config.toml
n_layer = 10
d_model = 832
n_head = 13
n_kv_head = 13
head_dim = 64
d_mlp = 2240
vocab_size = 46263
activation = "geglu"
norm = "rmsnorm"
norm_place = "peri"
norm_eps = 1e-06
positions = "rope"
rope_base = 10000.0
rope_fraction = 1.0
qk_norm = false
attn_scale = 0.125
bias = "none"
tie_embeddings = false
parallel_block = false
extras = ["capped logits"]
init = "normal"
init_std_qkv = 0.0173
init_std_o = 0.00387
init_std_up = 0.0173
init_std_down = 0.00237
init_out_by_depth = true
optimizer = "muon_variant"
lr = 0.0113
lr_mult_o = 4.0
beta1 = 0.93
lr_head = 0.0069
grad_clip = 0.5
warmup_steps = 200
schedule = "wsd"
decay_fraction = 1.0
decay_shape = "linear"
final_lr_fraction = 0.0
batch_tokens = 262144
seq_len = 1024
doc_mask = false
train_tokens = 1215000000
steps = 4635
dataset = "wikipedia_en"
Each number is 500 + 40 x the weight over its row's rms, rounded and kept within 0 to 999. Layers, rows and columns count from 0. Numbers have three digits each. The size before them is the row's rms in percent of the matrix's.

# layer 6 MLP gate, 2240x832, rms 0.0603, rows 1851-1884, columns 256-319
099:535498495503473515519581424469487574486528467390486477481528483540533452512415499519467454522444445534482551524526459521470519537480527514504524570522441518430449502490519533487594549521419572
091:526463519504464538462513461514505494483479546470550491413500456503538472467497492480479474437590491505492471507502551466590524567482492483533545509539557413525408444452547495466511497466463462
098:522526485469471550555522550451530466545483457488511485537541495516532463527400549537446543495508523473553440509497470505462428455479542428402448433480480499470492495505474630489539583530591525
093:409469477493454437519496533481514471463551504581531482515509513534598501473487544509411483437512582520525483521439529462529499425522532536439468475441519487482472504547517500478553534554556540
100:518553534505491434544492469455462501508486450496542514450511488574490419442460564451559480512540528535559481527493457501580504565568460555461472437506502502497508488512548505594507461489534523
097:451441514519500525496414502488437553475488468461508546467456525532475497525512497537532474539484555487518450468537482526494433500521487541574590449515517562462573513571533495537507515512487572
106:437450481537461574457521472468492498465521503478506519513474513463447476466542486562442574513478500506480493485446497499456512503508542473503433500478469536554550567546565471508542527430473467
105:586411477571493532506474520483574483442468521604500493490488573559468526576495513502527481515527500592525588520526514507522494479548480461556456531487544490455503375464513519452490422491508504
102:455462473529548548422465560498488463493533519509550511495483531439392455432490432423508535552547539510568518577464526493481557485440464441485524491512430455538510510520482471509475474631583477
101:458501514459532545486517503455505488566465517461491526483524550512538471417460516464415452608519557562504498451458448562518472425405521487469437486485492602495491530541527490519439458513505432
101:488470479508507506518494482601495584478437531477514486492477522484464513526565489459529554452548504467521530478487509533542569506542550511587488474491497466515487521468545520442434559571558463
103:513520543542540552519439533491484533532466482547483461477444500497469525497467491545477465520501547492515537524564447515517510496540482498485536511482530500456461551546495506437474548497550445
106:422523488496484555509518470522499505503469489521544489472566462480538497521518476480510504466507574532470476476476522546506500580519500431502552522468460567606505585495556491489477538488501458
096:405504516522487495525481501455489547575569520454525521534499508591469493492534509488492555445562522532500528503495482506476497492439457516477503485597505468490500492478472476507524544469524478
107:494535507491571539519573474424457507469525538541490513485515459461453526459459526443510488546523487546508509516434533493451494469479509502469490482521453538491538505519526534469554477492466500
099:494443471520477498524499492507528474468479526485483530537434443482512451454439482460506560564515556487482504538527516567533570505514471439476551492450508518523513554451499572530570498516473483
095:561533440479553502424467473540498496482462504518486540460491535506578582485462477473576483537521542456538467491584501609468501464446543474476574457474484479485456489490511568534482516478516483
097:487505510416560512439540463526508474510587471462499431479508495491514462466521506515528564525495499515518554560420455557467475463492481484508427540488474600425524568432485468470493574529509471
102:540521460495510484480596482497482490531375513558422442522510511451534514545490476468570491465490547485508491556522553564532543471462497574514490490573490477485448566454516519546528507514482500
093:465570524504564437494540536440469490513492577532495449467533511479521528476457534543465548479528506451473414451491533458432504479555482472502468529501427523505525521511482512382522430530533522
107:515498506552490530471498547483416523456527529479455621512517505474435410498531482458553457499534533506435549489495529469546489499418491532515486440534446479498570500471459509408505554427498494
095:398515497429509502571559488547500512555499543502491516507561495479494523475502460453512508496486473538532517507452484478456524487543519509441569567460471491572469448518505439495470484484580508
096:563474526497521569505564508610544502547461535447438512480431521492489527552478503556487528506510456468513498527441502562434525469514523514461470502530514445416518479493519544514528468485483469
105:417520557545477517530529510491434480531504505530543562459549434538433466514510498472466484527505537559455518561524542548505404508448506502518427485445463459561437557550527544485472539537525480
103:478534565571461464453530438490467397544458429464541560591556502480546478405435500518513494525511524460506544496535514459470601529412519474504490531473465481470473502519526435560510470520472502
094:540472377466489507468467513485477462512528453508524550518406486509463506509461524567474493520497474516463551491432533551479525514435535537509548479427463563540532467465482472424615551492536574
100:445496514488414504504456459464423501427488503489524506536485442488518470509436511565604481497537474502518440444578496526526538529526461485517470453487504556458541549453515507477532465526481488
093:500445468448500492517503530487521506545489449505478500537476532522476507490509466491554473482565492498500535510527371560461497536533474471574453509496512533434567508546505551540479487477521522
099:575430491478523513529414501469443537430490435408552495514501477508501542574503550474548447494526526470500445482504503513531487508508496511491530499497481455581461423517473573543555476481521500
104:534507526459463530509386546542494502566476525487489553471508477520531411498518518530463504408454487473491469494497545448519498469506463464502510474482572543476515522472588520528478514469468444
091:470470496429494479475488491543507498443536498569550503538600431532504455464480516581575591500514446540557477541493512550498559483501495485504511482470547515470571485526501521496405468589536485
097:509462501470457493499444460420462524545460498512491435450458497445526562519511484522470471477483504485555510519510501448572514524510507534482429480498581450539492451407499479554421598500528520
100:493596550483492458459519530471436519461464460485495483554490497514490529435483496552452531560491472526511452422516524539458540505511487456473528436467484526543535520535500482494565529507561482
105:541516460467557498483491516526513435509478450485548495433518542488509470539471513499436511426385492451446570523506543482497494465470483450505486461524460502475524530459522578429487506554482477
# layer 6 MLP up, 2240x832, rms 0.0647, rows 1851-1883, columns 256-319
103:500474477473527412519490591493507508533643450573506468471493513421425482439531553529493479431508458460585548491472508437485499458473504505581522558557518426458544501552542536494463577534500511
093:501429540491496434525519505480496512435449517511554450486505481521511554489464473494537414434507514462543476483492467488548474507563509479480546483456517457565542503491553503520589417468520552
102:499566461476490522507533432545519470543528550441537489475462490531515444516465533499463521482554462429420508418444468496566481461494428502455550451476465526447464504436476486513467533570471482
101:498561485488489545472506532496459524504443512482511461510484509524563460533499441438499541538457440542487502455531550561468573482502488518464520557534491549499426508488513444479549487513507537
093:532498524481571470514462478463563442512532497513439522519447510514400417563476540547545457437475454499563537510522487511505473506504476578488532474493453503482481500494475491540495530460438520
095:530551550477506468482437497501489524510515519560528482577472620487501497407522443507533481446502486510524472472501475563491444467469496484505513505550504454505444488464523480538512506475441531
103:507498575484476536529511491495563485551472397495509504546493506564477519519471494542550556524411470500510464440510443458506491431481537516560481482481462534446448425533519472485510528509470501
101:473540496464530607520468562458527559503472409542476534452469452494541526532460467460486466450502419503500471496525545467468498495538517537542516533400570586531489534489470471467542573474454395
101:491451540482479503487564415512486537541505500528544453508518517506547555507592545547535480506544450499481453530477466441482462608470426525502508419439480564494510495438542414443463495597563570
098:507517528533480448486510537465454540459513497510479515603456466502523454468532462471460566499491526496548470442476536479444520511450500509518518496469447593470510491477487459488499414506476580
105:466520497425509541460519507525519516472540425499551534455521463532530519521533513503518491520546502536495457491509465502562459539504482538482516477430444494519416429481523445534479501465458501
100:440497473458527462435517530445459498489436501444543562570548439506535540436491503545485502555508493439504496508534470614567453441504495537512487541605509531512538459478429488486505530580490475
120:505485555490479554528482448567538521527463496526474475442469487475520463533516475411453433530557493527468474457487518525461473567547569421585438531528577582493485472523563450478522576502501512
098:463492470448496517527501478511493456512475532569420446442595555466472537458426514514452540478464488535467429540411502504536501491448459460438570523522504492550474482470476521527543494500474530
100:446494532535483438460584516511504454549454509506531486423511453530474464521394540541538452499528512564547510504529482504517543502479508556491509364581470469474548574514532515533556537522435508
100:523444505516602521499506492502521492491417473531444417568507483513445478489475503425426556477536585528528432467567491461494558471486540483551515487485517516511509472480509563454481449467473471
099:458565470556538503505530444516496555538497497517465523551427436577552508461505507441504489505515491454518574489492519457478516454483534532481535493551521478497584500490491510508537511515489552
093:467517500432425483463539478502458479466551534452531440578584511485467534464498527517453610544433533508454477515410427469520428438449517470497494582476473491537538517521488489519615493495501482
102:529468466508559499518416519457420413457500487489537507506543508443522501440499564489414527512542547552529510520519456525474530434538472540430532548461430478452501493494576534602480524483524413
097:528555529499580449531478538518561476489510539603525554440500472566501525474469475537464492442502580578501510521487473434530479507482467561494541489475477536479516486484382522504500511522558457
104:515562459478508558531495443528498441483508509469480533497511481484568524418446473482453518472437526543492514562549457566512456488515546549492516498523513508589579458494446469565491473456447495
095:488469481501465499496464421497477518551481478566476556484477533495555557461476513426507493530580501504493468461477521430481495404534533525491535422551424489479497523548557545445540571557472430
098:457437467479476512451539548494426519465527445521550438526530535475429466507504496451540471481481472601494486491452442505562516501450463517517498522546443464511456502471506567531530591434502501
101:483505486481527498572502443532484431505510565495481556515483499541491377533545513535519447528477498416470499574573546510545470490525506496510464502494565449605516568463460469630503516495481508
099:567502514530507434518516449503595478486500529513464496519470490455480545550533446468449474436532490516491485453455462451423522381500472507489491505530520478444455498544445506491442484527484523
098:513454488422543489425520469518486523514503486543462496496517519546471511481546503537438450525471508523546480468485509510538471491514482481546549538522451541487497561460412488560452552563410513
097:462516498543466494563492514471560486599499525473564551467496445498477497455516505477519426491474572511509498544428472455490452477455473526555507436504500547500546457555491464511533500474549619
101:507499552456486451494472436459457519449495503499470546515523415484551462519468481520409565453480560462532450468507500523440483475415585550495575480452496472495551461460570491484517491473471475
093:496483536532546510492539448554599543568503475540559497525502584462554494507538526470527450435519472483570511479507499541443434525527515478486453518471446530476468542487510412510464563467539481
099:465450572537525498540519576506545458526472399410501496474438504507545499484395531523489462480538503486466477524528487495478460466450486456522547490501562446453517437496427514539522460488569428
092:472453540537513534525561552515501511529506506540492493427474520507469469518480470517486398522462491571472466562561532506537526475436485508467543543509461477467446482472460515520528541517457481
103:484528489515524472545476509479553503537483522509548518391507542497558446452459451520542566548550486487455496447538478505498475530501489441522477524497524527570516433407513525515490451536471460
101:516484465465462576523521409594498588581508516524514495476507614489446552530503470459509472576525476466480497463492435519413498440475458456466487529480495565511444449480473529491483451487486512
# layer 6 MLP down (transposed), 2240x832, rms 0.0378, rows 1851-1883, columns 256-319
099:516523434500481536529658525510539503464460430478502515469457492519519510442561469511499527535575543486489500458493482517532533499552464565488536489495473513514478472508508578507494478524490452
090:474440565560572505490528532465531482516461468458517502509572537501539499483521517498458459453479534505506582479472508501521537549437447481433545479492538444497494533508454545529542510510559525
098:536537417484460591516475502512505545449512427487441547550497517509434524603400454508512433541496545493548479500479549487486503544479528619440450441519465484518537539520471546428507535498493578
096:543449470531513498480435507482423457580511503550447439431544548478472455478517508497551493478549474451557462420534530565449502488431461547522448458521439483538418467543552512501546450449463496
098:452526493583438605488475511424486521478493501605487493481516516450483460517486557467495547499528571557491482452475451473508502426525483497545525532479488554524525487493504492510496498512542509
095:527492539419488512556515521498502536612450489523474561536579488501533483501406444546498511521480508497506421505510471504484486465430420495569518551481495492457510532553493439524437438486577468
097:550453455485466539484537510553538460469527537443431513562515470485429553489501481488559522519542470469510501534439467528477530540450482525591531516529525449546478517491525524421538499461522479
100:493489565481434473469523527498489484509562523486524447558505449453511505549481512506455500465448480496487484459555472479472520529504460482447429483471496579474484448505468560522477519462484459
101:494464555454494402511513478439540495492517469454511526462489438554443519452587505525433488501492541445547490569427464549508555483475475404523501498465533417542490461485517558454428542475493532
103:411575523489503526454491507511514467449463487529436476487472513492458563492542484520535540429529437534490497481533577525583511518469526523542443586477482515494529488538531511463494457493423536
102:454398409449524514484452484472484541468470499498580544496523421559444545553471462530488490509473499422514576597485484476526410504488483477489557508459439439537530439494513516552486528443469505
105:534428514558542504494556527462506485431429480516520550472481464471380566518443464443505556487428588501493476526495460471495535488447538442481481485487584468386526453452481488408475448499470522
116:480539464452436537534521484487489474514527444570550537502632489535506532553514477506496518513535504504466453492459506463454478530504576496517561528477463512488498560503515543485560503476473491
092:476515484498540574475434474493535406507482577457507513533491481462492528541524519490510448470497509502486496483444602454542572570521472542449463540506516505445530513554443485488454548445499463
097:528496526480440491448534531527465522469509550539466498427523501488454470475491511440514513545564507444497466462443534470424456422571468501553488474458518514529480492523435435494517468532545505
097:493423544485531497463513452404482442481460521467458475460568433528476451560491493467584559556516482460499502493535539518487472572478461468512528421482617519437540481514444482461483545482543474
095:464522488532477494500491570510453518492576536541501440544532491559486501463501491533463520430418484493518478521531533581463473441473486449483454505568442477501518471492426459495469481430491485
102:466537525425524469524514451486479497536458546474503536472519578473481519515519468499440505499492478530498446546573520495500478507472485543444482494504477491480409581491529468565551461488470583
095:517501521464498487555439449513459517574500508545430467518475516515513537460431540470529444483496522527441550553530550506495525514458544549492466508447407473446534497457454418422456463606428540
097:542494500471446468569507459519502506505500499438400477542416478462418506574453569407535480504482515494474461487505474598537489540567517526498483481473585483500550454545424511496524479497571466
101:490486488527450471572500518508606470490476521503466554505499558505502513592554537478495516579516484472525446497451478431549506492457519520547526532445520542466575500455478497493489432466527430
095:526523529483547566487545510553520434513526531520476540553552537501432523525507496488512471516489577497462448512488425540513503517555481523489537528451520472464560490506470475477480468550550507
098:441533499500462527472492555486474539521539532458449524549483525526429492537485491513509569433463494472531423521444452446485471492507426531473462518526514473489569503456550437532581492477480489
102:446439494416535535493476532569563448454470457531537531558472465425532546522505462448518471535455512588526416528512537502546464440514501500521447515426506484554582486465567421517468512557556505
098:534557493540495509495526470422481491515527516552471497427546496408512489455493491551447532529521416548470481497481577562522423571584540496549478502473552626520503502449503436558473539506449471
094:527472448549490531512553548460533491476473412489470541477501516557461555527479538468539486588495498524497543502479512504457479467534553479521419551454396528470473387444475563446546441538488448
097:512506505537437526521555557464443489543451531506496518525452424536471531567475444510597395471493470524512462500475544520493501495503471469518597457525585598482523473475496507517484392502495600
103:516493503526508508536534395525489509482535474432507429507457502481546466593524471492464444442526571447583530467474553446480469421473544429443577420520537509551466491488478525522526495501470464
100:522529467517534496548504467528576510476507489502509495469480486500500542458454450563474522531474521464496446490533515467522479458495447461556433421505425457520480558511479483469537477452516468
105:484482515534425490511495467515554526544504418448550429531465505567577415483453507513529553536509584522519459562530521550480492539504450470542525439537471500477552402509529410450499546460501459
090:530482532478404420455461514544553497516462441523468483491548443529511612478488461556466525403530466523504529508506470585456544480550494463445449507486539460557559461464529501480406486488541484
103:496496419453510531502542490502559493485406453512386435404513488551545468457469521490492521481484508571565491455496501402512481442508507494469439467513540433579429524478446512534493519550449512
103:503492469502410489446534584469459462503512524422487529438517460457541519507480449549509538422432588498490511464599564507494451529508441571436502405467462480485517562532520492535437585487520433